{"head_dim": 128, "norm_place": "pre", "attn_scale": 0.0884, "doc_mask": true}
Each number is 50 + 15 x the weight over its row's rms, rounded and kept within 0 to 99. Layers, rows and columns count from 0. The size before them is the row's rms in percent of the matrix's.

# layer 6 attention value, 384x384, rms 0.024, rows 100-208, columns 192-255
092:50 50 35 43 45 27 32 63 51 39 49 55 38 33 68 48 46 53 42 40 28 62 34 48 64 35 28 38 52 14 63 53 47 45 32 68 48 40 52 65 20 52 45 89 43 27 20 44 83 52 85 46 51 51 50 59 68 57 65 49 54 43 49 42
088:19 49 52 43 47 50 75 43 56 45 48 49 58 57 50 57 39 59 30 55 52 50 43 40 35 62 51 71 55 19 40 69 59 57 89 41 49 55 50 44 47 41 59 00 61 37 51 41 34 43 16 59 52 48 37 23 32 58 58 38 58 41 47 21
091:39 49 43 19 50 59 59 45 48 48 53 63 57 48 74 54 55 29 58 38 60 51 59 59 41 39 47 34 68 35 48 41 16 77 78 42 44 41 71 49 67 39 41 41 82 33 28 35 16 59 65 82 55 47 60 16 44 45 43 52 38 37 62 18
119:55 45 52 40 45 61 61 42 45 61 48 45 76 70 48 61 45 45 49 54 51 61 38 52 21 55 59 87 75 38 54 65 60 60 37 51 49 54 43 68 62 46 66 53 50 55 43 51 63 23 59 25 47 35 59 35 44 37 49 50 45 47 91 58
101:49 41 50 34 43 66 46 52 60 84 64 25 56 65 47 50 56 42 41 76 66 33 22 58 38 62 46 69 51 46 47 42 76 46 48 55 54 46 58 62 73 59 57 43 68 57 53 48 56 46 40 20 59 41 50 27 53 65 55 49 38 56 62 25
097:49 46 52 26 47 62 47 41 42 67 52 34 54 54 35 60 77 48 57 56 36 48 43 66 63 35 45 60 75 65 50 54 24 30 46 50 56 60 52 42 76 52 56 48 55 57 54 52 81 45 74 48 62 37 49 49 80 63 60 47 42 56 55 59
092:49 51 38 35 52 56 56 38 54 71 53 47 42 49 42 55 52 50 53 66 46 42 64 48 52 47 30 43 64 28 38 46 50 65 65 51 47 64 56 59 45 47 56 78 69 24 43 55 72 45 87 65 50 50 66 40 61 44 50 44 43 46 79 60
114:59 37 56 45 44 51 47 47 56 24 17 33 49 46 54 53 29 56 70 48 45 58 84 37 30 45 59 48 79 41 44 81 38 63 57 52 60 46 52 69 40 44 02 32 66 53 73 39 81 51 48 66 41 19 47 39 36 44 52 33 30 45 53 54
108:34 52 40 71 35 51 49 35 28 48 43 68 26 48 44 64 76 64 40 39 55 61 48 37 70 71 54 55 25 57 28 21 65 40 48 42 50 59 23 43 46 48 58 23 64 43 30 40 49 56 53 51 39 49 39 53 51 50 53 40 56 47 52 43
106:53 55 57 35 48 66 42 30 53 63 59 67 63 62 42 42 72 34 63 47 58 52 39 58 43 54 48 44 26 73 58 34 77 40 51 61 41 60 40 54 38 41 49 00 65 83 69 53 44 54 19 48 51 45 32 53 69 42 54 27 50 62 43 33
096:65 44 54 16 50 75 47 47 35 64 48 57 48 37 40 60 59 22 43 57 52 60 54 38 63 74 51 53 14 76 70 56 70 43 37 26 69 42 58 52 43 52 37 46 65 46 46 47 65 41 39 70 37 59 43 40 57 35 51 42 23 55 51 50
104:72 46 43 52 50 59 58 39 57 02 35 74 37 78 69 49 49 59 59 53 54 39 53 47 45 52 35 66 52 24 54 58 50 28 49 70 44 52 34 53 21 53 44 35 45 51 45 66 40 53 65 01 47 65 54 51 49 51 37 39 56 43 54 64
099:62 50 50 67 40 43 57 30 49 58 52 60 21 39 46 48 51 49 41 60 61 50 56 52 53 59 48 60 37 88 26 16 69 25 87 67 49 31 54 14 67 63 68 25 53 43 46 33 45 18 42 40 51 69 55 01 10 40 43 62 23 35 51 44
094:28 47 49 49 70 41 28 48 54 49 47 54 56 57 31 40 43 78 54 79 36 42 51 63 55 52 52 52 48 30 36 75 00 73 36 39 40 49 69 50 86 60 58 71 48 33 72 53 90 64 58 51 40 50 57 77 58 51 59 44 54 52 65 62
102:37 53 48 52 44 08 61 58 48 83 60 40 48 41 59 57 26 25 39 64 49 46 52 39 47 43 52 61 74 45 55 32 65 41 56 61 70 49 44 34 32 45 47 49 40 06 34 54 50 28 54 81 50 47 58 46 60 56 53 53 50 39 48 42
093:57 44 78 59 41 35 50 39 52 22 52 44 99 61 60 45 27 67 56 42 46 36 60 48 24 51 59 59 72 12 84 81 12 54 39 46 57 42 28 61 53 43 31 32 27 54 56 62 41 45 51 04 51 48 46 46 49 53 60 60 61 37 34 54
092:80 62 49 58 34 76 43 44 54 51 46 64 84 69 58 59 68 55 52 45 54 51 48 68 41 58 35 42 57 40 49 43 45 34 69 49 56 53 37 48 35 35 32 54 35 44 84 56 43 59 20 39 45 56 58 53 64 49 49 50 53 58 56 21
095:51 60 54 54 46 41 55 54 53 45 22 37 88 57 63 49 58 56 44 55 47 42 66 53 41 46 42 47 57 39 54 60 00 80 71 53 47 65 46 46 31 38 39 61 34 51 48 67 47 44 46 51 53 45 70 66 46 39 61 47 75 50 40 37
099:41 47 33 27 50 39 37 59 41 49 63 52 40 59 49 55 56 48 48 83 58 51 53 52 47 51 73 43 42 79 40 59 50 58 50 31 50 49 77 24 78 52 51 39 48 52 66 27 59 73 26 99 52 49 38 71 39 39 53 62 55 58 42 39
090:49 55 67 59 49 25 56 65 58 42 38 44 38 43 50 43 32 42 46 35 36 56 47 40 41 34 53 41 21 78 73 51 63 34 48 35 44 54 68 50 49 28 38 53 51 67 48 67 42 56 60 60 45 61 41 63 48 44 42 48 67 51 45 68
094:48 46 48 26 51 96 47 35 44 50 74 85 52 47 42 53 72 29 49 58 53 54 36 47 44 37 48 44 14 79 43 53 72 60 48 48 20 45 54 36 54 75 63 65 45 49 59 43 04 61 47 61 57 64 44 54 69 42 46 57 55 46 49 36
109:35 52 33 69 38 34 38 57 63 52 49 37 22 30 63 63 47 41 57 64 59 38 28 54 40 28 58 47 33 37 36 66 51 57 42 47 47 55 61 34 50 61 38 46 29 33 47 38 47 75 45 73 47 63 61 38 47 35 45 58 55 54 63 58
109:52 40 38 53 46 34 44 52 47 66 44 14 45 44 61 64 57 51 42 38 39 75 56 42 42 40 54 60 67 60 31 46 69 99 54 49 62 45 56 71 56 51 46 52 50 61 47 45 81 16 48 55 37 55 42 33 24 35 45 39 50 49 52 51
117:41 55 59 39 61 27 48 39 35 70 67 65 53 45 49 45 34 46 39 55 61 61 42 27 40 59 44 74 46 68 25 37 45 47 77 42 54 41 49 45 56 66 57 46 50 49 62 27 17 39 66 40 44 35 32 24 52 58 61 51 52 54 20 33
109:53 49 42 62 59 58 48 45 63 39 46 63 60 48 60 61 72 84 52 37 46 69 43 42 49 52 43 45 66 24 34 49 00 53 43 43 49 57 39 54 16 45 45 58 57 43 65 34 25 51 57 27 54 40 45 29 50 47 49 45 42 36 38 20
098:30 50 48 57 43 40 51 48 56 56 29 56 18 50 50 50 47 57 53 55 51 42 63 33 47 57 50 57 50 59 13 32 00 48 68 48 47 66 50 33 79 46 54 36 62 48 62 37 71 40 74 53 45 44 49 45 65 39 58 45 49 37 38 75
085:47 44 29 55 51 72 50 43 48 53 47 49 41 37 58 64 50 38 59 59 50 31 39 41 55 43 53 34 54 51 57 41 63 58 38 54 41 57 35 64 39 57 32 51 52 65 46 34 61 49 36 32 45 50 66 50 57 59 49 62 31 45 57 44
099:34 44 32 53 55 27 56 48 44 58 39 49 24 39 51 48 69 70 61 59 51 63 66 52 69 40 60 52 74 21 03 54 44 59 33 59 51 54 49 27 18 56 60 36 52 18 45 41 74 48 65 99 42 59 46 61 38 50 68 30 53 56 40 55
105:47 47 41 03 53 52 47 27 44 25 49 62 65 62 53 76 67 52 50 51 57 34 30 45 60 47 53 73 01 70 76 31 69 60 45 53 50 55 74 37 46 55 39 42 52 55 33 53 44 36 75 46 54 60 44 46 73 42 45 46 48 47 54 48
121:55 54 52 42 55 53 50 47 59 50 56 69 55 49 41 48 81 33 37 36 64 63 55 55 57 51 66 71 07 78 62 26 42 53 37 36 48 40 61 38 56 45 58 63 42 41 40 39 25 60 46 61 56 61 45 60 69 55 62 39 54 59 59 36
094:50 48 53 39 52 99 48 62 50 51 45 46 50 35 47 49 85 43 59 60 53 35 55 45 57 39 59 25 61 49 63 84 34 32 19 18 43 55 51 49 48 45 30 51 69 64 69 41 55 59 58 50 51 49 41 57 70 41 49 39 47 58 45 35
097:31 43 58 46 55 79 49 82 36 63 50 16 24 37 53 45 34 52 51 76 49 16 28 60 53 54 52 42 60 60 36 73 37 61 36 26 56 53 80 46 76 50 24 50 60 71 63 48 71 51 46 76 43 39 31 70 67 43 63 47 36 48 42 76
089:46 67 54 48 56 68 61 54 56 50 44 51 39 57 49 20 23 50 44 40 47 27 43 68 59 59 32 39 66 32 68 48 62 77 43 39 65 60 47 97 67 51 28 72 67 53 51 59 52 58 71 39 42 20 82 93 56 64 59 46 11 55 81 75
118:43 48 56 39 50 47 48 30 51 60 44 36 80 30 50 99 56 57 40 54 52 78 50 32 42 48 65 69 29 71 10 48 50 71 49 30 53 53 45 40 84 48 66 45 44 21 45 36 34 41 47 57 52 32 47 52 11 63 76 47 50 52 63 56
093:27 41 48 13 56 52 41 49 31 55 62 68 51 47 45 70 29 42 65 47 39 71 51 44 52 59 59 47 62 77 41 38 55 47 48 51 49 48 49 39 68 48 48 54 69 45 59 49 62 27 37 71 37 19 38 67 51 44 50 47 14 52 55 76
109:47 49 54 55 42 63 53 68 31 63 57 50 38 50 23 37 46 27 60 37 50 37 37 67 71 51 51 49 68 41 55 55 53 27 45 67 57 57 48 57 65 40 47 68 68 70 91 69 65 31 61 46 37 49 53 66 83 48 55 57 46 50 10 35
102:50 65 46 62 56 35 57 77 53 39 41 49 30 74 54 31 54 44 45 51 48 53 79 48 56 63 50 40 44 48 50 31 28 56 56 51 66 26 57 62 45 44 30 66 32 41 44 51 53 72 40 42 37 45 52 80 62 49 56 44 75 51 26 47
102:42 43 51 22 48 62 38 38 47 37 63 62 77 58 28 56 84 30 39 47 52 56 53 43 42 53 47 61 42 64 77 21 51 53 55 44 38 61 58 47 43 56 48 66 43 37 19 56 65 30 68 53 51 59 31 41 69 59 49 42 50 35 59 59
113:56 53 54 40 39 86 32 50 50 58 55 59 68 49 24 71 90 41 45 48 72 53 42 36 30 46 59 43 37 53 80 68 46 44 49 36 19 57 41 33 33 56 57 60 59 29 85 47 77 22 55 86 45 68 44 04 49 47 53 54 12 44 89 32
096:56 52 43 50 49 50 56 75 40 47 38 54 34 58 48 56 52 80 35 50 68 42 84 49 52 48 54 42 33 49 59 26 30 64 47 22 35 42 76 47 52 35 48 54 54 52 43 37 52 92 44 59 50 47 47 90 57 38 52 40 53 58 68 62
106:43 45 42 61 59 60 39 56 38 31 36 28 63 39 64 77 63 52 66 29 36 47 55 52 49 57 71 49 76 25 65 82 22 57 52 43 44 49 41 47 55 53 35 48 52 54 28 50 69 34 63 75 38 38 51 51 40 54 42 52 27 49 71 56
102:37 48 54 71 37 28 21 54 57 55 40 55 64 39 46 47 44 54 69 46 47 57 64 36 65 39 52 40 65 30 52 56 22 40 51 52 52 49 31 62 48 66 67 65 59 36 64 51 66 47 60 52 51 48 55 52 70 52 45 65 59 47 35 43
114:76 50 46 61 50 31 68 48 53 62 63 43 31 67 58 23 25 39 50 54 44 53 44 60 16 47 53 67 85 54 08 31 47 55 67 62 51 45 41 44 56 31 80 61 38 66 25 47 00 45 18 48 50 42 66 61 33 46 58 59 57 49 56 45
109:62 43 56 12 51 82 41 47 42 51 60 48 61 51 49 32 29 51 50 65 50 70 54 58 44 60 44 56 74 46 63 49 40 49 50 43 58 46 54 63 56 42 52 44 80 70 57 48 57 67 44 32 46 21 24 46 78 53 44 32 46 42 37 44
113:68 43 57 46 56 61 55 53 50 47 63 44 38 62 61 22 44 42 47 58 52 61 37 56 31 51 27 48 78 48 64 38 39 51 50 54 51 52 55 65 32 51 54 93 46 70 20 58 36 20 57 48 55 39 51 29 58 60 37 58 40 41 67 62
095:47 54 54 65 73 60 59 45 48 42 72 47 31 47 63 50 69 52 36 57 42 58 44 50 72 62 41 58 52 46 45 77 77 68 30 45 47 42 47 70 40 69 57 54 50 56 27 32 52 39 72 52 51 51 65 21 34 53 36 41 33 54 49 50
090:55 50 48 45 49 64 63 52 51 31 45 45 23 51 49 07 05 64 51 68 49 56 47 51 46 58 42 13 30 32 35 43 43 52 30 53 41 33 54 41 64 52 48 23 68 68 54 42 56 74 47 50 59 49 38 10 07 47 54 53 27 37 59 37
107:48 52 46 75 51 63 55 79 65 60 49 53 46 46 54 40 57 50 19 59 69 52 44 57 39 52 55 38 46 43 09 50 41 67 67 44 39 53 50 39 57 45 59 50 42 55 38 46 09 64 37 73 64 66 68 11 14 65 41 60 46 50 43 19
115:47 52 43 45 50 55 40 58 56 24 20 18 55 58 48 55 68 36 48 24 54 48 68 52 19 52 59 55 61 30 43 42 31 72 56 51 35 43 72 62 29 41 33 57 44 23 48 50 43 63 35 48 47 49 63 39 61 51 53 37 49 52 63 57
099:59 56 42 37 49 71 68 77 50 40 47 68 32 47 58 39 88 51 56 40 66 55 59 52 62 55 63 49 57 47 48 51 41 33 37 37 33 53 51 42 29 44 37 38 59 55 64 33 27 59 39 54 48 63 28 44 54 47 48 44 48 51 14 08
102:48 52 50 47 44 48 58 27 57 38 55 99 73 57 57 46 37 48 46 51 55 75 58 48 58 53 13 67 52 47 49 08 60 52 57 41 38 29 43 54 42 44 99 52 37 29 14 51 59 34 51 18 47 41 63 81 54 50 60 45 60 42 57 58
119:49 44 64 31 50 72 67 42 43 51 47 55 57 41 51 49 64 68 52 32 55 38 52 44 67 44 34 54 60 27 74 82 61 51 19 51 28 46 40 65 40 52 41 39 65 52 70 50 66 51 61 30 48 59 44 63 58 55 39 48 31 51 59 38
103:30 53 51 81 62 57 32 60 50 53 42 53 62 51 55 40 76 60 55 45 42 48 55 42 66 47 55 44 69 28 50 60 33 30 57 52 46 51 32 47 43 57 54 66 50 58 51 58 99 42 66 44 39 54 63 95 86 44 41 49 74 45 23 57
100:46 56 44 43 51 63 34 45 40 50 56 53 55 35 57 65 55 41 44 45 19 54 34 36 65 53 55 47 42 41 57 64 55 50 44 63 84 49 48 51 44 53 48 86 41 40 37 50 54 20 88 51 58 48 52 80 84 52 55 52 50 53 44 64
098:44 60 53 47 57 48 54 41 44 25 43 56 45 48 50 52 49 69 30 65 70 43 51 40 73 66 40 57 54 26 63 37 63 41 52 88 50 31 45 28 46 59 55 00 55 54 54 43 42 61 41 10 46 54 48 53 35 57 40 53 72 55 09 01
113:31 49 44 54 43 43 25 54 45 49 46 66 83 45 46 29 90 50 78 51 56 55 63 52 49 56 65 51 52 52 50 18 25 33 63 49 32 54 49 33 53 32 63 50 25 07 38 51 77 59 41 73 43 64 54 28 63 59 54 57 58 51 44 40
098:43 37 53 32 42 52 34 57 48 38 57 50 50 43 33 50 63 51 62 40 50 30 40 59 52 38 54 50 68 34 73 65 43 14 41 51 51 55 61 72 45 55 15 65 54 53 99 61 87 51 58 27 35 46 49 62 99 41 37 57 30 54 50 51
118:36 45 55 48 54 73 65 45 46 54 48 30 25 46 56 28 62 85 45 58 53 55 50 39 74 57 49 28 16 44 58 52 42 48 31 48 50 44 50 59 50 75 55 33 62 73 37 28 43 73 47 41 54 45 23 49 61 41 51 43 64 53 48 56
108:59 44 50 37 32 47 56 30 60 32 50 56 48 51 51 66 63 43 51 22 51 53 20 48 40 43 49 46 51 58 72 49 87 45 53 67 40 56 31 53 00 55 59 53 69 78 37 60 44 30 68 45 55 51 38 52 54 47 44 51 39 43 64 62
097:52 57 48 41 57 50 52 69 38 53 56 61 31 39 42 57 60 51 58 34 40 62 43 58 48 44 75 47 21 49 60 44 82 49 27 44 46 56 42 57 50 58 42 53 67 61 54 46 13 74 42 97 50 74 54 38 63 49 45 47 30 57 33 42
093:27 42 48 54 60 99 41 53 57 51 44 44 67 60 64 47 57 51 57 39 47 62 53 47 63 47 42 42 90 20 80 63 46 56 50 45 44 54 45 62 49 53 42 56 60 26 44 35 99 41 63 39 47 31 39 59 61 70 55 45 42 45 74 44
094:40 49 55 40 60 63 63 50 43 67 36 38 43 54 40 55 24 62 63 49 55 50 72 54 35 46 43 58 29 53 27 52 53 61 42 44 41 52 40 71 88 45 59 23 66 67 50 40 21 62 29 23 49 21 55 51 21 52 45 49 44 51 53 61
121:48 48 58 45 56 76 44 48 42 44 41 44 46 36 55 69 54 69 52 61 49 56 63 40 50 55 56 54 58 55 52 80 40 58 52 35 22 52 46 37 59 49 49 31 99 59 57 20 42 53 60 62 49 35 40 57 62 55 49 39 48 45 67 54
108:55 33 46 48 52 45 50 48 51 48 61 35 69 46 44 46 34 47 60 48 48 47 41 76 10 41 62 66 99 37 41 80 41 46 23 50 65 49 27 77 50 54 31 34 63 70 54 56 60 21 52 43 43 55 54 50 47 46 54 36 23 53 65 71
101:77 54 53 76 35 17 48 48 55 56 33 25 51 50 54 51 45 61 42 70 68 54 97 54 42 59 47 59 63 54 49 33 45 43 68 66 60 47 46 70 38 41 71 52 26 30 34 46 46 52 17 28 55 44 52 44 33 51 45 64 66 52 53 59
124:47 54 28 49 42 56 43 24 44 58 48 71 51 33 59 84 74 59 44 43 50 50 37 29 68 42 51 18 12 52 57 32 52 68 55 53 47 49 51 32 42 55 30 44 44 38 46 38 82 49 78 72 48 54 47 76 49 48 58 62 47 50 47 41
106:58 50 58 45 58 59 56 39 43 41 29 25 26 46 43 59 39 57 56 59 58 43 62 53 57 54 51 52 34 68 00 41 54 82 65 47 57 60 59 56 71 43 64 54 63 95 65 46 28 67 67 50 50 63 55 62 25 50 41 55 54 56 51 72
120:72 50 55 26 49 55 63 52 49 64 58 65 33 70 40 51 43 49 46 78 78 26 54 45 56 58 40 54 61 79 45 27 66 31 55 46 43 37 65 45 55 41 64 55 58 40 56 55 51 47 28 41 52 49 48 43 46 31 62 55 52 50 43 47
102:64 48 29 51 51 52 44 49 53 72 59 56 27 48 68 66 68 50 32 74 58 47 48 44 58 57 75 42 10 47 64 42 42 57 50 29 36 45 58 38 44 59 69 56 54 30 11 33 29 62 32 95 67 67 62 58 53 39 47 61 43 56 42 28
112:77 59 42 52 38 69 48 69 59 69 43 54 30 59 47 15 49 36 52 55 54 34 55 51 15 53 55 28 79 53 57 50 07 56 46 48 45 45 73 79 37 48 42 92 52 36 37 51 17 58 32 38 49 48 53 26 81 40 50 43 32 50 70 55
109:22 53 57 42 49 81 41 27 49 30 54 67 99 59 53 56 93 76 57 42 45 56 55 46 53 46 30 51 52 17 91 45 31 41 41 48 39 51 36 46 26 52 46 27 50 28 77 34 81 57 59 22 49 35 55 59 67 58 55 34 56 46 54 04
110:66 52 46 68 45 37 55 48 73 55 42 33 45 60 57 65 37 52 47 55 51 58 90 70 00 49 59 49 89 67 34 38 44 51 65 38 40 41 49 37 54 33 51 47 41 21 33 55 20 62 14 63 56 47 65 45 36 45 49 61 59 51 72 60
097:49 55 43 99 46 54 60 47 52 57 20 38 63 58 67 47 54 72 49 42 62 34 78 46 41 59 42 59 75 32 50 55 39 63 51 56 48 39 22 54 31 43 55 20 53 41 41 43 46 57 57 06 48 12 64 52 51 56 57 47 78 38 67 52
112:42 45 64 44 59 60 40 27 50 52 48 59 82 52 50 73 87 59 53 21 49 68 52 50 56 44 42 78 53 50 99 34 87 48 64 51 46 45 18 51 19 51 62 58 65 46 38 42 47 25 61 37 58 49 43 48 65 49 49 54 56 48 63 28
111:38 43 47 39 51 64 35 37 41 54 54 47 60 43 51 67 67 41 52 52 49 64 63 35 68 55 42 57 50 58 49 50 49 47 37 52 47 33 52 49 33 51 74 61 50 09 61 45 59 27 54 30 48 44 20 57 29 45 54 46 43 54 50 42
111:74 53 40 57 50 42 65 82 49 62 56 61 20 54 30 51 30 35 36 56 61 45 63 65 58 52 57 45 46 70 22 63 52 45 22 29 62 58 90 64 87 49 49 63 46 67 59 65 43 55 21 60 40 59 57 66 36 42 55 56 47 52 41 45
118:36 55 43 28 44 25 88 47 46 41 55 80 43 52 61 43 22 54 24 67 57 46 46 59 86 45 41 51 63 39 45 33 83 45 43 48 57 47 52 36 30 52 92 45 54 26 40 51 26 62 40 65 55 46 57 78 28 58 50 64 84 53 41 29
096:59 48 33 71 62 70 46 87 49 68 37 41 25 31 54 67 50 55 48 53 47 54 35 43 55 43 69 40 15 47 10 85 20 69 39 49 39 49 53 40 33 61 49 47 57 67 65 35 52 52 41 98 57 54 46 63 31 51 51 46 37 51 54 46
115:49 52 61 29 54 56 60 59 50 41 54 55 35 57 56 40 45 37 58 58 53 26 23 47 80 47 37 45 82 50 52 51 60 31 43 61 54 59 54 38 32 48 41 23 58 82 82 63 56 46 60 30 36 46 40 70 63 47 40 58 51 54 04 27
101:70 53 45 35 43 39 55 47 54 50 53 14 28 42 54 53 46 54 44 67 63 30 55 47 33 59 64 68 37 62 42 50 58 81 50 53 55 56 49 51 50 53 60 58 53 47 35 48 39 49 41 71 57 56 57 28 40 44 45 60 37 58 83 50
111:46 50 37 51 58 90 41 52 55 65 54 26 58 50 48 44 86 62 66 50 53 48 37 41 37 64 51 17 44 60 73 44 29 57 60 36 50 56 42 57 42 53 32 75 51 46 52 41 73 61 57 53 64 40 46 36 76 47 49 55 41 40 86 51
122:29 53 50 35 49 69 62 45 39 50 80 90 51 51 35 50 93 35 33 50 48 47 29 53 85 53 63 42 27 57 78 42 82 39 54 45 45 41 73 27 47 56 56 51 46 36 63 54 51 38 51 91 40 82 24 43 36 51 52 56 21 56 16 14
106:48 51 51 66 47 83 54 27 54 75 40 46 52 45 53 58 80 45 52 49 58 54 54 22 55 55 49 51 71 74 34 62 37 76 55 61 44 32 56 37 31 53 48 61 72 38 71 10 57 24 49 52 47 36 41 30 51 44 36 53 45 53 40 37
100:05 48 63 60 58 61 46 51 36 56 45 39 59 48 60 53 43 93 60 69 63 55 63 43 59 51 46 45 48 55 48 57 34 38 56 57 54 43 16 33 42 50 58 41 55 70 69 60 82 50 47 26 43 38 32 45 39 51 59 50 66 46 30 47
113:70 42 47 45 66 77 55 45 43 43 53 50 27 53 49 71 60 73 52 37 45 41 44 51 43 58 66 39 16 42 48 63 51 52 59 39 27 59 36 54 58 60 31 36 93 67 71 39 26 68 37 81 52 66 54 42 84 51 52 51 23 63 54 57
115:43 63 49 64 43 06 41 57 44 50 53 79 34 49 20 49 14 45 48 50 56 61 72 35 80 49 55 52 20 64 31 39 52 22 33 50 63 37 55 46 57 49 57 47 44 29 60 62 63 51 36 63 51 60 47 53 04 56 61 60 35 49 26 47
105:75 50 57 44 55 28 59 29 57 61 53 62 52 51 56 52 43 46 40 61 47 57 36 30 65 54 29 66 43 47 50 64 79 60 38 53 59 31 48 84 55 57 41 49 40 79 52 37 52 49 45 19 51 41 49 74 61 46 48 46 26 54 46 58
102:59 57 53 63 62 49 34 64 60 65 52 93 76 60 52 28 52 61 42 38 30 49 46 50 52 49 44 61 87 37 38 85 35 45 51 57 50 44 33 48 37 51 54 77 58 53 55 48 56 37 43 23 50 51 56 80 83 53 51 47 64 45 23 62
105:43 51 37 53 53 31 56 54 50 46 51 72 37 51 92 25 47 38 48 46 39 58 27 54 79 53 69 19 56 32 41 17 34 39 71 58 57 50 52 26 32 35 69 50 36 56 32 51 04 67 55 58 57 54 50 60 54 49 45 60 90 56 10 42
106:33 53 50 43 52 52 65 52 52 53 47 84 35 60 60 41 34 42 40 69 60 34 32 56 72 59 46 51 32 70 53 28 55 53 56 44 39 55 63 52 64 45 70 31 49 58 47 49 33 60 54 41 41 52 47 68 49 52 48 43 77 44 32 25
090:58 59 45 55 46 35 48 33 37 56 40 39 28 55 41 54 23 71 46 50 62 46 90 26 53 65 70 60 49 61 23 39 33 25 51 73 66 50 53 41 40 47 46 58 75 38 66 48 69 62 25 41 36 26 35 63 49 52 53 46 62 46 51 51
120:51 53 52 51 40 50 37 85 52 55 67 46 29 56 21 26 55 36 29 77 58 40 31 55 67 48 53 33 38 81 70 39 59 12 36 45 52 51 82 20 59 52 68 74 52 50 48 63 64 46 44 64 51 97 26 52 43 50 43 48 47 53 45 33
101:67 56 50 69 56 46 49 65 44 50 39 75 15 36 46 50 55 63 53 35 66 56 59 43 57 61 60 29 00 51 38 55 53 86 55 33 34 42 48 46 58 61 50 41 49 70 26 27 35 99 35 75 61 63 53 48 60 51 42 42 53 54 42 53
123:52 49 74 66 39 52 47 21 54 77 50 50 73 46 33 55 36 54 49 37 46 62 48 40 59 50 32 63 57 61 44 72 93 37 55 68 56 46 35 57 52 50 53 62 55 58 87 48 66 08 64 00 55 41 41 67 41 48 60 41 49 45 52 61
095:11 49 45 81 51 30 56 35 46 49 48 56 87 44 74 60 58 73 47 41 48 66 49 47 60 49 61 66 40 43 40 45 48 65 77 55 43 71 00 56 42 45 71 34 36 52 33 53 37 37 80 47 56 43 55 56 53 56 54 56 86 47 45 53
103:65 46 63 57 39 24 54 21 52 55 48 17 68 62 52 24 26 44 62 45 47 47 73 56 14 39 34 74 99 55 43 55 22 42 49 54 62 41 40 71 42 57 46 64 32 48 48 58 49 16 62 00 50 34 55 50 51 49 62 48 52 48 75 63
118:39 52 41 04 59 66 56 48 38 19 56 53 45 57 71 53 66 61 47 47 48 49 46 53 71 55 49 67 57 42 77 51 67 43 29 37 32 54 56 43 47 60 45 45 66 50 47 49 57 57 51 58 30 53 55 91 82 44 57 40 40 51 54 40
124:76 50 65 71 42 51 45 48 56 58 44 39 38 57 37 40 09 43 46 66 52 51 60 48 42 47 25 54 72 46 42 79 37 41 24 54 58 19 59 91 56 59 55 76 45 27 62 55 77 52 45 06 48 46 51 28 40 40 59 46 41 52 70 49
125:58 49 33 39 47 49 25 58 46 47 38 60 14 52 49 50 44 37 52 49 45 32 57 51 63 52 62 39 18 59 28 53 30 56 40 38 57 53 96 61 64 54 22 62 57 50 50 51 70 64 57 73 35 50 56 85 60 31 44 51 51 50 29 72
097:50 56 57 38 40 61 63 22 58 33 46 39 71 56 38 67 42 59 43 67 47 62 51 49 44 53 31 59 63 64 36 22 54 53 80 56 58 37 39 25 41 63 64 35 52 50 37 49 34 17 59 32 49 44 47 40 18 54 50 39 65 40 32 58
114:30 46 35 61 47 56 49 68 38 53 47 51 29 41 63 64 57 45 52 46 36 29 35 61 52 34 68 25 60 31 36 86 47 51 48 43 49 66 51 34 24 55 35 55 52 42 60 57 51 41 58 99 51 55 70 51 70 52 48 49 38 48 48 55
096:21 46 56 46 55 25 57 48 63 28 44 62 51 50 48 30 29 46 47 65 65 51 56 58 86 47 53 49 18 42 54 37 71 38 41 40 44 50 48 53 26 69 70 32 40 76 60 43 50 52 50 27 35 54 47 42 54 50 43 45 69 47 34 55
111:50 42 38 56 78 90 47 65 47 27 45 73 38 54 68 19 98 62 49 28 37 56 50 53 68 56 42 44 27 18 38 53 35 54 37 42 41 36 51 50 27 49 63 49 67 48 42 21 28 61 52 32 42 56 60 66 61 59 44 34 58 45 46 42
104:63 46 54 57 48 49 45 30 47 32 61 44 48 60 54 72 54 57 44 40 48 36 10 55 52 41 47 53 35 45 65 64 89 47 44 56 53 48 33 50 63 71 35 38 45 61 60 51 39 37 83 37 37 72 58 41 50 56 48 42 55 51 58 50
100:66 53 52 31 35 37 54 36 61 35 48 65 78 52 50 64 59 34 39 52 57 38 26 52 31 47 44 42 51 24 74 43 44 53 71 49 41 40 40 23 27 41 63 31 33 28 41 43 50 47 44 54 48 52 60 32 37 51 38 53 53 44 40 34
104:73 44 49 63 40 30 61 25 58 54 44 48 85 46 62 78 58 47 62 22 38 60 52 59 40 45 55 88 85 36 54 55 60 68 52 59 52 45 26 52 40 46 46 48 39 29 47 51 21 32 80 37 49 49 65 68 48 63 58 51 45 50 62 49
093:34 45 57 42 65 80 46 08 41 42 60 23 66 38 57 68 49 66 62 52 40 77 27 55 52 41 27 79 80 60 54 73 76 57 35 52 72 58 23 62 60 59 48 51 56 62 51 49 54 32 77 20 47 47 42 48 43 43 55 49 29 49 69 59
090:16 48 59 26 50 31 43 43 53 51 68 40 65 50 59 46 29 46 52 87 51 68 57 21 73 49 41 70 36 61 61 44 55 71 49 54 69 42 56 68 53 54 73 48 40 34 33 62 44 40 36 48 50 45 43 25 46 54 66 47 68 54 36 46
106:40 66 44 54 49 36 64 58 60 37 37 34 26 48 63 52 50 63 44 70 60 54 66 55 69 57 52 33 39 42 54 47 54 60 29 41 57 38 49 43 50 61 49 37 51 32 34 45 54 78 52 58 43 52 48 35 13 66 47 47 56 49 59 43